{
  "hidden_size": 384,
  "positions": "learned",
  "init_std_down": 0.0,
  "beta1": 0.9,
  "beta2": 0.99,
  "warmup_steps": 225,
  "schedule": "cos",
  "final_lr_fraction": 0.0,
  "max_seq_len": 1024,
  "max_steps": 7400
}
Each number is 200 + 30 x the weight over its row's rms, rounded and kept within 0 to 999. Layers, rows and columns count from 0. The size before them is the row's rms in percent of the matrix's.

# layer 5 MLP up, 1536x384, rms 0.044, rows 1208-1244, columns 288-383
041,153,155,213,253,203,186,202,189,217,209,206,186,185,182,190,209,92,213,219,199,168,207,173,197,209,190,186,218,201,185,213,198,239,228,290,197,252,141,218,203,151,203,213,218,166,180,148,205,196,192,208,226,179,162,178,186,222,247,161,198,200,189,195,187,241,206,206,215,195,221,179,187,180,233,154,183,177,146,186,151,221,192,198,203,190,209,218,237,191,156,227,228,229,153,196,217
094,163,250,197,173,220,200,191,191,196,213,146,178,227,212,205,221,177,207,214,205,252,209,196,271,174,187,244,210,174,200,206,194,264,239,256,246,192,205,214,191,143,195,160,211,192,202,153,212,187,190,226,143,196,167,266,217,250,216,209,260,186,179,199,210,279,176,160,219,202,211,224,243,179,206,152,216,182,165,215,165,207,166,166,239,238,229,201,221,172,184,208,210,146,184,183,221
137,217,200,172,183,203,191,201,165,204,195,202,187,187,217,193,233,199,165,161,193,222,180,168,188,213,200,284,185,187,188,165,209,260,224,226,249,242,179,213,194,195,251,183,241,226,178,164,226,196,208,187,230,217,200,188,226,169,219,186,150,151,194,230,211,194,194,206,177,161,234,145,166,152,159,175,159,194,233,232,265,141,145,185,150,210,170,240,180,227,193,162,223,221,202,173,240
142,191,273,236,258,196,176,167,205,249,174,258,170,148,176,219,264,243,207,169,174,219,225,162,237,173,161,228,149,233,168,218,235,223,190,228,234,242,188,191,194,194,234,213,221,187,200,226,202,186,194,226,179,174,212,202,200,199,247,184,182,244,169,213,167,174,224,188,174,160,234,177,229,161,255,213,192,151,219,204,141,215,234,199,160,180,200,206,194,167,148,226,234,169,216,202,196
032,179,196,246,215,247,236,203,206,247,190,198,196,208,154,220,182,152,222,226,174,185,171,185,153,194,212,217,228,212,212,219,250,269,206,164,196,185,172,255,226,153,184,237,174,218,205,181,202,162,160,220,233,146,168,121,199,169,206,174,168,232,246,228,188,179,199,192,217,229,242,222,204,239,258,181,181,186,220,209,182,197,193,206,224,207,156,229,182,165,195,257,225,211,203,186,180
033,159,206,212,179,191,194,213,182,209,259,196,184,180,213,192,227,235,138,214,241,183,190,233,236,265,238,219,233,209,196,183,189,261,247,275,210,238,195,168,161,171,228,193,190,254,203,160,165,224,186,214,230,170,152,270,194,182,185,205,225,211,207,172,168,251,260,160,243,157,215,194,229,226,246,241,212,198,183,244,184,202,228,273,205,157,214,191,224,211,212,178,220,145,187,257,197
039,226,230,266,184,217,194,168,207,222,177,176,242,200,238,222,224,105,152,199,212,192,149,216,212,237,202,226,197,204,249,202,246,258,222,211,190,216,282,181,168,210,211,198,188,275,249,220,209,199,213,180,180,189,158,263,263,188,159,224,196,141,191,162,168,224,233,217,228,247,169,217,244,214,249,236,229,217,163,224,205,211,245,240,173,200,180,184,216,225,185,222,222,188,140,266,164
079,203,184,188,185,199,187,200,229,227,190,193,212,215,206,188,223,269,188,193,212,187,205,206,200,219,203,228,215,193,201,174,96,202,216,193,224,162,225,201,200,200,193,223,229,210,173,196,203,192,201,216,169,239,214,206,92,199,201,206,196,220,210,225,213,201,193,211,152,218,173,169,177,166,181,207,177,149,209,316,197,199,178,162,186,212,227,204,188,236,205,184,190,202,288,211,182
133,213,201,199,204,150,200,215,232,238,187,265,209,223,200,163,191,191,209,214,208,232,137,187,197,206,163,176,171,203,226,174,215,219,214,198,183,169,202,245,177,169,162,224,177,151,183,195,212,248,194,213,208,210,207,173,208,184,192,199,196,265,166,161,235,187,214,202,180,212,230,230,168,210,226,222,254,196,177,222,172,246,157,246,158,192,173,215,208,217,206,159,239,160,206,177,197
138,165,172,151,240,194,185,184,161,180,261,191,187,268,201,140,260,184,234,214,205,151,223,207,203,195,201,220,252,202,240,260,206,213,234,201,201,167,199,175,208,227,179,177,188,230,191,188,183,156,190,213,180,171,231,162,210,154,197,276,195,204,253,256,191,187,232,267,160,192,279,186,220,153,231,181,194,212,238,185,209,215,208,236,192,192,171,226,181,205,244,144,215,180,226,244,233
129,218,274,205,217,214,170,158,188,194,189,189,155,203,191,143,219,190,185,213,216,210,207,209,198,181,248,202,208,215,222,209,222,227,151,212,189,183,174,221,173,230,223,215,223,183,195,191,134,241,215,233,217,175,185,133,183,190,183,230,190,216,156,191,211,181,160,256,153,179,227,196,205,213,206,169,197,177,185,208,215,162,210,182,181,215,182,226,161,224,218,196,210,216,207,133,219
042,202,159,286,256,213,223,178,195,181,177,189,163,205,187,206,200,208,210,181,178,212,179,248,207,178,252,191,221,188,168,209,210,223,204,207,200,229,187,229,200,199,250,223,203,175,227,155,147,215,216,162,216,181,203,205,146,169,231,144,247,200,188,211,152,289,162,236,203,210,266,200,230,173,208,173,146,222,218,216,223,204,162,200,202,230,171,229,172,198,252,203,179,176,203,228,186
062,222,158,208,248,152,199,141,185,201,218,206,80,194,224,226,203,241,210,174,168,177,197,178,201,221,201,233,171,206,218,240,187,204,218,225,203,238,201,200,158,154,234,237,241,208,226,143,235,215,149,193,199,209,147,249,161,171,165,196,210,232,186,222,188,212,226,198,233,156,229,201,145,211,243,190,170,236,155,208,232,185,205,214,242,224,199,210,174,174,185,205,217,168,227,251,190
052,234,206,221,237,189,203,202,173,216,171,229,254,196,182,169,216,123,218,195,195,192,210,209,191,223,181,238,161,181,158,216,237,254,249,255,198,209,210,216,222,216,205,182,226,289,201,189,264,163,134,188,172,247,190,171,224,227,181,213,162,155,173,198,206,198,234,169,208,177,196,191,133,174,201,191,220,185,210,203,189,225,193,215,170,136,262,162,168,192,175,241,188,207,175,186,183
119,217,236,215,240,148,195,177,211,228,208,231,206,219,162,162,209,192,181,227,191,234,210,181,156,226,200,184,176,252,219,186,208,184,216,178,252,188,205,202,177,159,178,179,228,213,286,180,213,195,181,227,191,231,206,176,194,239,159,211,171,176,185,151,192,246,198,213,227,180,271,190,191,180,181,205,194,218,154,186,223,237,197,290,153,181,223,187,228,155,270,211,210,201,210,166,227
135,203,184,201,244,238,238,231,201,254,242,241,239,156,233,231,202,172,156,215,197,196,182,235,222,165,199,184,227,202,237,201,199,253,200,158,242,192,148,225,249,229,239,201,211,227,198,177,131,205,138,161,203,208,188,239,226,226,144,215,239,238,207,169,209,195,205,210,142,174,230,196,206,194,223,118,211,231,188,200,199,161,204,181,166,203,236,203,181,216,188,162,198,191,174,255,198
033,208,250,205,222,202,206,196,191,246,207,221,212,226,140,186,186,161,182,203,223,204,158,213,200,196,208,193,216,189,199,216,248,217,206,220,211,169,188,246,190,180,181,247,169,180,161,220,183,209,237,186,165,173,179,106,307,199,223,182,253,217,260,229,222,209,170,208,204,213,206,209,218,233,193,196,235,163,205,199,217,199,180,178,168,230,233,188,222,228,161,199,227,188,161,185,212
175,192,277,225,261,189,221,186,166,232,187,225,192,207,192,157,216,207,180,195,231,227,144,230,194,248,221,206,208,212,190,162,205,234,197,284,182,217,135,181,195,216,198,201,180,256,251,215,160,155,184,192,190,183,174,164,208,210,148,249,172,258,173,166,187,184,235,191,171,224,250,168,174,221,187,173,155,269,147,230,166,196,183,220,206,200,178,196,230,188,235,152,191,205,191,181,241
053,164,188,210,251,248,195,154,179,234,201,186,91,149,183,190,227,172,190,225,229,173,185,196,204,236,221,228,227,220,217,234,177,277,194,210,228,231,166,195,222,137,223,205,187,220,258,189,159,220,212,233,229,138,132,170,167,212,160,185,195,205,152,208,171,250,222,189,158,217,241,226,193,202,211,194,262,198,154,183,212,211,214,194,230,204,214,202,200,204,217,237,207,200,239,249,154
052,177,233,141,135,248,214,264,206,208,191,193,231,199,144,214,229,175,206,199,188,198,211,216,150,188,220,181,235,243,231,226,261,255,223,237,192,162,162,189,225,148,166,240,159,191,185,182,176,180,180,224,241,169,231,132,242,186,251,200,244,191,236,210,190,222,214,168,157,217,224,208,185,230,217,209,205,161,197,196,167,219,190,198,220,240,221,213,223,201,182,311,191,229,148,191,173
022,179,216,237,218,166,147,166,198,189,146,211,168,185,207,230,204,309,197,188,225,188,167,175,214,209,199,201,203,200,244,134,161,166,241,125,184,236,240,213,164,217,219,193,207,159,185,156,202,210,207,197,203,221,195,252,152,245,222,199,222,198,212,137,174,196,253,168,192,181,186,196,154,171,254,235,207,208,189,132,195,189,239,254,206,165,138,192,204,209,198,231,222,174,245,224,168
025,212,194,180,137,219,208,206,258,174,157,217,161,213,167,171,177,297,224,183,146,221,187,186,179,217,212,193,191,205,214,211,172,215,151,170,202,195,193,225,243,213,212,184,203,185,178,198,160,197,273,220,235,234,195,143,99,179,206,189,200,226,218,233,236,131,176,200,198,229,192,218,124,175,172,194,191,204,210,107,216,218,238,205,196,192,155,231,204,163,189,137,189,208,150,110,202
089,217,247,182,224,203,187,160,192,215,193,161,183,176,169,197,173,237,235,195,238,199,186,270,218,176,129,210,150,223,247,198,199,184,228,198,188,239,241,159,213,271,207,223,232,235,228,195,203,254,234,164,178,231,163,159,194,165,187,212,189,244,200,173,186,241,201,184,247,203,176,220,163,219,173,195,192,189,187,208,198,178,128,202,180,209,164,211,177,161,210,153,238,174,212,200,231
133,169,195,159,193,253,192,187,214,187,227,202,221,252,188,170,195,196,190,290,176,262,225,194,172,187,235,246,209,211,248,165,198,224,165,210,141,213,162,189,167,230,201,169,190,146,239,174,187,214,169,201,191,166,196,184,196,192,185,211,228,188,186,240,246,174,210,248,198,243,283,177,190,193,178,186,235,182,156,238,200,188,194,177,213,202,224,206,197,190,139,155,240,186,199,226,120
107,204,176,220,154,220,227,189,156,221,188,183,227,196,161,252,165,216,237,203,234,217,161,165,250,208,166,259,195,194,177,199,199,231,154,255,189,202,208,162,190,201,265,203,203,221,157,200,216,241,221,206,216,168,226,200,181,217,237,182,205,218,208,194,232,163,250,209,174,160,231,211,182,181,225,207,237,231,198,189,232,152,198,204,204,257,190,202,183,158,233,181,220,187,199,196,183
044,184,214,228,263,205,203,187,204,200,195,217,208,228,190,130,217,107,210,222,189,227,199,153,173,176,186,204,230,183,183,194,243,268,229,181,203,164,168,236,213,224,215,194,189,187,170,235,193,182,128,184,172,205,211,126,231,188,214,168,148,191,183,222,212,193,158,248,195,190,213,216,200,162,187,154,160,183,231,161,226,215,210,152,209,234,191,209,181,239,169,253,189,197,184,193,210
143,228,205,191,191,150,206,255,158,208,228,225,193,217,240,170,208,207,187,239,271,281,193,203,207,186,211,197,217,175,264,233,223,168,189,198,222,201,180,201,227,232,209,209,170,214,192,190,159,185,183,163,205,222,175,213,210,203,170,188,207,128,231,152,165,181,184,206,167,243,239,155,174,160,193,161,170,215,239,191,263,204,202,253,205,187,151,226,184,252,214,198,163,206,211,167,228
143,181,189,171,211,202,139,149,202,207,178,149,263,207,216,197,203,206,196,143,225,239,172,137,241,184,203,203,166,196,200,256,239,230,177,222,222,198,225,230,215,224,221,193,185,146,136,171,158,201,211,197,181,198,195,212,234,185,214,164,215,170,233,206,207,173,224,240,173,243,259,184,195,215,184,195,185,207,284,206,177,158,233,229,173,204,238,207,166,210,172,176,175,170,184,213,153
018,214,211,188,240,163,233,132,189,188,136,203,155,184,235,158,200,201,191,202,155,204,178,195,197,227,201,178,123,208,205,217,185,196,182,214,227,219,208,146,244,218,201,200,205,247,221,235,177,207,163,186,200,223,185,204,270,125,158,179,147,205,192,211,224,209,200,191,195,156,189,197,188,146,141,181,253,183,206,189,207,215,202,153,215,198,147,167,146,170,267,183,188,197,225,183,220
127,194,229,190,196,152,159,244,197,223,169,222,192,237,183,225,167,214,198,206,242,219,127,235,228,171,195,176,197,243,202,222,259,168,224,245,177,184,216,209,200,131,151,211,202,162,206,194,179,226,239,212,188,258,203,190,229,188,216,174,172,191,187,230,201,152,200,166,215,187,252,216,211,201,269,179,213,195,233,187,214,155,196,210,206,174,118,206,164,170,205,167,187,185,214,151,229
026,205,191,221,225,255,173,240,254,164,191,163,240,195,215,245,223,160,187,210,234,214,206,212,189,178,189,224,227,183,193,178,158,238,221,209,227,230,190,218,227,198,228,186,192,191,210,206,201,213,179,202,197,193,222,243,274,209,267,211,222,191,182,193,171,273,234,225,233,238,233,213,263,243,223,183,210,197,177,219,166,225,219,225,178,162,192,225,219,202,262,266,201,297,199,201,141
036,198,176,195,185,254,187,248,161,200,204,221,178,143,149,202,215,255,240,204,217,209,196,215,161,194,203,199,175,232,125,203,171,203,160,192,165,191,178,231,264,202,190,150,168,200,212,220,166,199,229,204,246,194,217,174,165,146,286,209,248,254,217,200,214,188,186,242,195,284,208,193,245,294,167,199,215,216,210,217,209,224,213,177,229,211,203,219,202,205,183,206,150,154,234,136,183
128,262,256,137,161,196,163,213,227,176,250,238,196,183,198,170,174,190,185,181,162,225,247,205,168,197,173,177,209,201,254,206,188,199,235,207,218,239,179,237,171,262,242,187,190,179,226,158,230,225,144,221,211,196,225,186,178,202,177,220,239,158,180,183,203,187,223,253,197,238,275,230,191,193,203,241,172,171,204,198,240,193,212,224,218,104,219,202,201,223,217,195,221,154,198,197,262
028,225,222,214,225,219,241,164,157,231,226,224,224,168,206,172,208,156,189,204,237,234,219,194,226,149,192,183,179,250,165,179,297,216,211,215,230,151,179,179,198,194,180,239,194,196,213,226,184,209,164,261,190,188,207,196,214,181,185,190,114,227,252,213,229,210,145,242,182,239,233,167,243,240,169,159,212,167,219,220,182,151,206,163,201,191,248,150,162,220,219,175,185,156,194,196,200
026,258,216,218,241,192,157,171,134,214,198,231,207,188,212,248,229,109,160,198,211,196,204,232,195,174,176,206,174,195,200,204,206,169,211,179,168,203,237,233,203,208,203,214,233,241,209,222,274,166,227,168,170,198,173,237,263,254,199,164,128,194,196,177,191,202,223,235,174,241,159,177,191,188,212,236,162,204,201,272,178,193,184,215,178,159,170,138,171,195,154,189,193,178,239,262,196
140,221,239,158,175,202,164,193,223,164,207,172,222,220,207,161,210,200,226,147,262,222,214,239,235,173,226,211,168,193,244,220,220,165,240,220,193,257,246,234,199,211,212,164,169,155,187,159,151,195,243,225,186,140,225,242,187,201,169,221,255,201,280,245,255,204,202,227,187,178,242,194,188,208,171,165,245,158,205,176,235,179,265,269,199,158,227,216,160,215,178,226,166,139,212,183,222
114,159,221,183,226,222,183,172,215,201,206,136,187,170,137,199,189,200,196,139,269,217,215,184,101,208,160,212,182,214,226,121,200,198,185,238,280,213,258,265,187,206,198,205,222,222,272,198,216,227,225,211,210,176,211,233,194,140,211,219,192,172,213,206,212,206,249,178,161,204,227,145,159,235,196,202,210,206,232,199,182,217,182,207,189,151,190,188,164,178,167,225,180,192,202,209,204
# layer 5 MLP down (transposed), 1536x384, rms 0.0251, rows 1208-1243, columns 288-383
034,247,231,261,157,198,186,229,203,214,229,169,178,191,241,191,174,224,184,175,258,208,163,199,177,195,220,183,177,223,235,176,208,171,180,158,205,164,276,172,223,252,168,188,139,188,229,256,176,172,222,240,175,180,243,201,179,170,168,270,201,256,234,124,199,174,224,211,165,236,215,241,246,237,187,195,203,177,258,159,259,191,209,227,187,208,148,250,166,231,179,179,176,165,185,191,206
088,230,137,226,266,212,159,183,183,194,179,208,189,192,173,214,144,212,174,202,191,142,180,206,159,211,217,139,192,230,186,171,211,184,220,221,152,211,173,186,191,271,181,215,161,212,197,197,153,190,196,201,237,165,219,178,200,174,242,220,196,183,192,193,199,194,200,125,196,190,262,218,168,221,177,226,211,201,221,178,230,217,188,233,201,142,190,297,221,215,224,202,171,221,225,206,147
121,109,200,256,193,182,152,187,233,200,228,228,221,234,178,181,223,180,223,220,220,206,203,215,229,195,198,203,191,207,184,224,154,219,179,179,198,190,251,200,188,209,165,199,228,196,246,193,248,184,186,253,155,245,238,209,139,224,216,246,224,222,221,184,204,183,201,207,216,215,190,252,202,143,213,180,208,211,179,181,176,203,198,217,241,232,236,186,243,223,189,239,230,227,267,215,207
168,246,125,188,196,220,223,213,189,231,253,147,240,227,217,176,139,176,174,216,206,132,242,237,151,195,256,247,236,179,217,175,173,211,208,203,231,160,209,202,184,223,175,205,218,221,177,194,196,200,267,182,187,252,191,191,224,231,184,229,225,162,259,181,250,216,196,224,174,156,237,187,196,226,165,216,214,192,202,156,214,225,183,220,215,217,190,156,234,264,236,189,166,242,204,170,240
022,210,245,175,173,154,201,218,199,149,198,198,173,171,210,221,230,219,134,160,246,231,206,194,234,237,180,175,170,224,169,195,205,201,182,193,195,163,208,133,149,241,222,185,206,180,202,189,202,181,230,179,169,230,256,276,202,235,141,203,181,202,201,204,210,215,179,226,162,184,183,184,211,180,191,237,225,273,211,202,230,184,224,231,180,200,247,198,267,206,238,147,224,198,143,184,161
024,200,210,230,207,245,175,187,228,202,212,217,200,251,224,218,213,195,266,169,161,234,171,182,165,175,165,163,180,209,221,151,268,176,186,169,193,187,210,234,222,239,211,176,226,149,190,197,247,191,186,214,189,247,234,157,177,155,214,205,193,206,227,208,215,142,179,180,137,188,202,189,186,146,250,192,204,155,236,142,231,214,164,198,163,224,187,166,179,169,195,221,193,211,230,156,229
032,168,193,189,213,205,191,211,210,175,179,218,166,190,214,174,155,234,262,173,167,199,211,187,171,141,199,201,180,192,175,223,144,186,215,175,263,194,124,237,195,212,221,217,206,167,195,212,233,227,173,220,220,225,236,162,127,205,187,203,196,258,175,268,264,157,161,175,119,186,182,156,197,166,190,200,206,212,190,190,201,202,216,172,230,223,189,178,245,179,261,236,126,221,205,156,240
094,188,193,199,198,195,208,193,200,177,192,180,192,197,224,198,167,178,219,227,185,216,201,189,192,182,217,182,217,182,182,252,268,188,191,189,183,236,217,214,202,208,179,190,188,196,193,218,187,198,188,123,204,202,182,197,246,178,190,195,221,219,208,214,214,180,189,218,198,183,188,212,182,218,200,209,210,217,192,31,215,194,195,205,205,213,212,184,217,191,206,220,191,185,57,174,211
106,188,191,219,270,155,221,189,254,204,199,188,159,204,228,185,152,148,197,221,177,229,219,159,184,178,216,211,217,156,225,191,185,161,159,196,238,165,192,203,165,165,203,246,190,170,183,261,193,225,187,261,203,206,192,195,159,210,237,217,189,228,135,197,205,201,192,231,142,210,184,156,179,165,282,222,189,175,201,195,232,216,218,175,262,184,220,204,189,206,216,188,235,243,175,181,178
145,253,167,194,138,142,183,183,226,182,195,229,186,229,177,181,148,141,189,202,200,205,206,205,211,147,146,244,201,173,200,244,178,192,179,246,166,221,224,177,164,206,163,180,209,188,230,178,188,198,144,203,152,152,178,204,251,228,234,195,186,219,191,183,178,228,224,204,244,250,138,206,158,247,218,199,189,182,144,171,182,209,210,201,285,244,203,208,203,199,173,221,260,271,193,208,172
163,181,136,208,242,217,243,224,207,200,249,183,226,197,203,151,159,182,225,181,227,172,196,202,215,194,184,196,220,160,173,178,148,194,232,206,231,217,254,204,205,220,164,193,193,195,202,202,215,184,154,144,199,230,157,213,206,200,173,192,234,186,237,170,246,200,177,124,203,207,150,181,147,153,170,196,184,212,214,204,158,259,164,189,232,192,194,162,234,189,177,220,172,202,182,193,200
036,199,229,161,135,174,225,222,209,235,186,194,205,164,214,205,240,183,211,177,203,230,166,144,187,227,146,218,169,212,171,202,160,162,206,227,212,162,194,179,191,199,170,162,248,215,187,210,232,185,197,209,175,177,232,202,237,252,182,266,201,232,226,169,269,145,228,209,206,233,148,262,194,238,213,236,214,178,208,177,144,222,236,213,255,169,233,248,211,216,143,176,186,210,210,188,208
066,245,244,200,170,217,217,248,188,187,174,192,243,202,173,198,215,158,167,204,245,224,175,225,184,182,238,210,195,212,211,172,275,165,201,192,226,160,202,167,228,221,159,205,193,199,214,234,198,200,175,230,215,191,248,169,321,215,244,219,202,173,217,164,211,225,191,174,157,195,205,172,186,239,175,216,179,181,260,183,170,203,175,201,189,176,197,347,208,220,185,195,205,190,230,211,205
048,167,213,177,148,172,221,207,261,212,196,196,192,233,193,145,171,195,207,194,235,220,172,206,164,177,206,210,259,159,208,176,152,179,167,163,247,252,190,191,171,224,211,244,170,125,233,224,165,206,209,243,176,209,209,191,177,126,223,206,249,271,192,160,187,199,185,201,180,124,213,205,271,242,207,199,140,225,195,191,214,212,223,185,193,247,167,219,200,213,232,163,188,194,195,200,217
105,213,183,208,166,186,212,224,179,175,201,214,214,179,238,181,213,165,223,139,197,191,250,206,181,126,179,216,200,140,200,193,226,187,168,236,186,191,178,198,184,225,258,245,199,223,180,245,233,203,225,200,176,168,152,210,175,158,249,188,234,247,245,215,181,151,187,203,197,168,221,198,172,234,254,208,247,153,244,177,179,230,197,221,203,228,224,239,165,247,131,202,230,185,201,234,209
152,190,208,207,174,185,171,228,176,135,226,194,169,220,182,184,199,182,223,189,224,221,223,171,195,246,168,241,227,223,257,198,247,187,201,242,155,218,215,184,169,209,176,252,192,211,233,179,193,159,234,239,216,138,158,205,195,240,236,197,177,217,203,218,159,191,186,175,286,201,194,173,228,208,209,228,192,193,155,199,232,229,213,213,198,240,175,158,191,174,199,212,211,247,199,213,237
026,202,170,183,216,165,192,215,215,175,218,219,188,188,242,207,218,235,206,176,214,176,195,215,228,213,187,172,207,246,141,187,141,216,180,186,227,196,250,207,163,200,221,183,186,207,243,175,191,167,196,204,192,198,201,222,94,200,178,222,201,257,135,196,236,167,239,195,230,198,176,202,180,192,212,160,185,273,220,183,190,226,237,240,227,173,191,244,182,203,244,182,164,232,168,182,177
144,192,171,253,230,177,152,260,154,173,205,152,237,208,179,232,195,242,201,219,197,190,187,228,184,165,250,174,175,184,143,242,192,205,207,200,211,192,255,238,214,164,210,182,206,173,180,214,191,216,199,205,172,208,190,170,181,255,187,221,190,170,196,282,200,222,196,151,205,226,231,242,163,177,220,173,251,189,183,200,223,175,189,190,199,181,210,136,254,164,199,197,202,173,178,206,183
050,232,238,199,144,177,225,214,205,171,155,200,249,192,191,262,206,164,194,165,211,241,186,184,197,226,168,188,166,211,151,170,210,168,210,218,176,158,252,205,185,250,194,204,215,195,189,212,227,205,209,195,187,253,263,241,233,218,241,205,211,209,233,171,233,186,214,202,182,301,186,211,211,229,169,257,183,203,226,139,173,174,202,201,217,187,211,376,214,176,181,192,165,208,184,209,237
051,221,209,224,244,166,192,177,175,190,209,188,171,227,226,203,193,212,188,172,223,185,212,207,234,168,192,208,210,188,185,182,162,179,181,107,188,251,199,192,184,256,228,174,227,189,205,207,188,184,189,173,176,245,176,222,69,219,150,158,128,201,151,221,210,190,179,234,184,211,204,173,212,125,206,175,209,249,229,228,224,190,177,228,183,192,197,116,226,235,216,183,204,235,177,215,173
014,205,238,224,166,228,236,203,167,199,209,222,249,186,212,178,148,214,202,196,137,163,240,179,190,183,247,212,198,178,131,223,219,216,175,232,223,136,243,179,222,208,190,240,211,222,177,223,214,172,198,211,210,241,202,195,183,176,183,238,199,158,261,251,232,220,142,207,191,224,232,188,170,188,211,171,213,208,176,208,199,178,180,165,159,193,159,229,135,146,243,192,124,249,224,135,209
016,183,195,229,238,164,202,161,162,188,197,166,250,189,208,223,246,190,217,238,252,220,228,217,266,225,161,165,209,214,222,183,180,231,167,190,197,178,196,152,145,217,197,201,185,246,228,201,226,192,190,186,164,182,239,214,161,196,197,150,171,140,132,192,175,223,225,192,190,120,250,186,208,251,230,229,178,232,178,222,164,191,184,202,126,209,233,213,204,201,205,221,247,226,213,249,161
088,175,167,209,185,190,230,186,192,236,220,223,186,224,190,211,194,178,212,237,171,187,215,164,163,221,223,217,187,216,177,239,223,233,174,207,227,168,165,196,198,166,201,176,166,170,180,193,216,171,209,210,242,212,218,234,166,226,234,200,214,186,213,214,195,174,248,224,184,184,237,231,188,187,222,196,222,204,209,142,229,237,210,222,192,191,206,192,215,220,201,226,202,212,149,263,219
125,239,222,193,208,260,201,186,214,179,208,138,217,167,180,208,201,173,220,167,210,218,238,214,149,171,253,246,184,211,217,220,221,201,174,211,165,172,253,226,205,162,199,167,226,204,162,135,226,235,211,204,193,210,241,206,238,207,230,195,168,214,182,201,197,196,266,190,193,209,234,202,240,261,229,177,194,182,210,170,174,187,216,197,162,202,195,276,246,174,221,227,154,208,191,142,203
096,212,216,173,199,175,178,185,213,224,212,202,241,191,186,231,214,209,202,208,176,188,177,255,206,211,192,162,185,231,239,218,162,176,236,175,224,223,256,184,196,265,108,212,217,176,219,222,175,180,200,239,229,230,172,169,146,185,178,220,222,181,184,197,158,259,171,180,237,248,188,181,218,190,189,195,211,127,191,176,127,222,171,201,207,211,215,141,174,177,193,202,166,194,216,218,172
036,191,214,186,189,170,223,208,243,209,194,165,214,198,206,296,154,237,170,178,257,245,193,194,221,257,238,218,183,181,177,213,129,149,145,242,200,209,238,167,185,156,218,195,188,234,175,183,165,191,257,211,217,221,214,241,213,170,193,218,243,244,212,131,191,226,238,229,233,251,203,245,205,224,198,205,186,238,201,174,148,207,230,272,179,205,170,276,195,215,168,146,185,153,152,192,201
162,214,180,198,171,188,191,150,205,191,213,174,178,157,261,245,159,180,217,238,176,111,241,177,219,189,211,184,249,177,211,171,155,187,231,205,207,220,166,192,191,208,193,242,196,218,152,178,166,209,190,189,164,217,152,179,191,160,184,210,261,222,220,228,225,163,200,190,183,160,110,231,224,188,208,262,216,164,242,161,208,238,197,167,196,203,230,219,241,156,199,140,253,197,164,232,195
152,186,186,213,233,156,223,237,203,200,218,207,191,199,179,166,215,192,215,257,171,169,223,219,203,213,211,235,179,194,253,222,190,156,193,185,185,214,194,174,189,198,219,165,239,193,230,246,200,169,163,238,214,208,190,164,196,209,209,187,234,229,177,174,150,225,167,196,199,194,181,178,177,222,183,162,246,181,151,196,179,237,186,162,238,223,187,166,165,173,219,271,251,200,216,199,250
013,169,238,190,197,207,191,231,209,222,196,225,244,246,183,192,265,193,253,231,246,200,175,200,199,168,190,228,189,181,224,192,170,221,251,224,191,238,213,250,235,194,177,182,217,196,216,228,188,201,194,229,167,203,211,188,189,212,187,162,198,197,148,157,198,231,244,221,202,186,202,257,210,263,219,270,201,204,156,188,209,201,209,221,196,196,211,212,231,238,163,157,243,182,151,197,246
105,270,139,186,219,154,170,162,203,191,154,275,203,158,216,238,193,196,157,232,182,182,179,204,177,198,214,166,229,165,236,161,179,188,186,138,230,179,190,228,153,127,142,193,221,162,197,254,184,211,158,186,154,189,193,176,177,230,207,176,194,211,205,213,175,200,285,196,210,229,113,186,159,226,257,252,186,147,169,188,193,189,166,170,186,221,211,238,207,202,222,199,209,203,238,178,195
019,201,182,211,167,235,278,126,156,238,202,236,145,157,193,219,138,174,200,181,160,247,191,157,228,204,208,162,196,205,193,192,189,198,243,174,165,156,173,182,188,210,246,223,209,197,190,204,206,229,170,177,235,225,188,179,166,171,198,214,198,235,262,224,252,183,172,178,178,244,197,230,175,186,181,213,190,186,183,224,201,175,209,189,229,273,191,230,219,195,154,180,174,183,203,207,218
029,211,187,236,217,180,193,193,209,203,179,258,168,272,215,226,156,164,201,256,188,170,232,208,251,242,174,209,217,188,178,237,157,222,213,196,179,172,215,134,133,199,202,214,221,167,182,172,202,214,168,175,173,227,231,194,190,224,142,176,187,157,190,188,198,200,246,229,191,113,210,194,195,171,207,227,212,212,194,130,232,173,198,228,184,194,222,137,233,187,219,194,253,258,173,226,179
114,219,168,260,186,225,213,242,188,165,157,220,191,197,214,234,196,197,219,203,254,201,224,163,246,206,233,184,142,164,184,176,180,174,221,162,239,206,279,207,223,196,198,176,205,190,212,185,245,203,182,159,213,167,200,205,173,156,212,130,200,213,248,177,211,183,186,202,209,196,122,132,188,216,249,225,212,223,212,169,175,224,212,223,183,230,146,264,223,182,203,194,169,233,185,167,200
020,143,145,200,223,204,160,228,218,212,193,202,160,255,209,220,198,198,185,224,204,142,220,183,215,237,158,239,218,194,237,148,181,188,213,227,155,258,223,221,235,190,186,141,198,222,179,159,186,220,252,192,214,217,173,227,161,211,182,230,212,178,148,174,178,252,238,207,252,160,182,199,202,175,155,197,211,191,235,194,249,206,192,191,211,191,195,277,217,262,169,180,184,203,125,244,252
019,161,223,211,205,223,174,216,220,224,175,236,169,197,188,206,172,216,230,173,184,188,173,221,191,181,231,184,199,231,175,205,165,169,137,237,261,194,227,186,202,207,215,220,202,159,228,195,183,225,204,227,202,204,207,170,175,204,158,257,210,226,225,232,239,171,191,170,190,267,212,211,203,163,193,161,227,189,174,127,213,155,206,171,203,220,186,183,188,197,270,240,196,209,179,120,226
131,180,127,243,207,170,142,167,175,172,209,187,183,199,257,174,202,174,150,219,209,259,169,229,172,187,202,222,184,214,150,221,173,180,222,218,186,208,233,200,178,242,140,177,211,261,200,252,230,223,207,220,144,203,213,173,224,177,223,189,198,231,201,215,217,173,182,191,232,142,161,223,144,228,278,190,167,222,191,196,181,200,145,126,237,156,203,217,233,214,203,205,201,189,184,164,177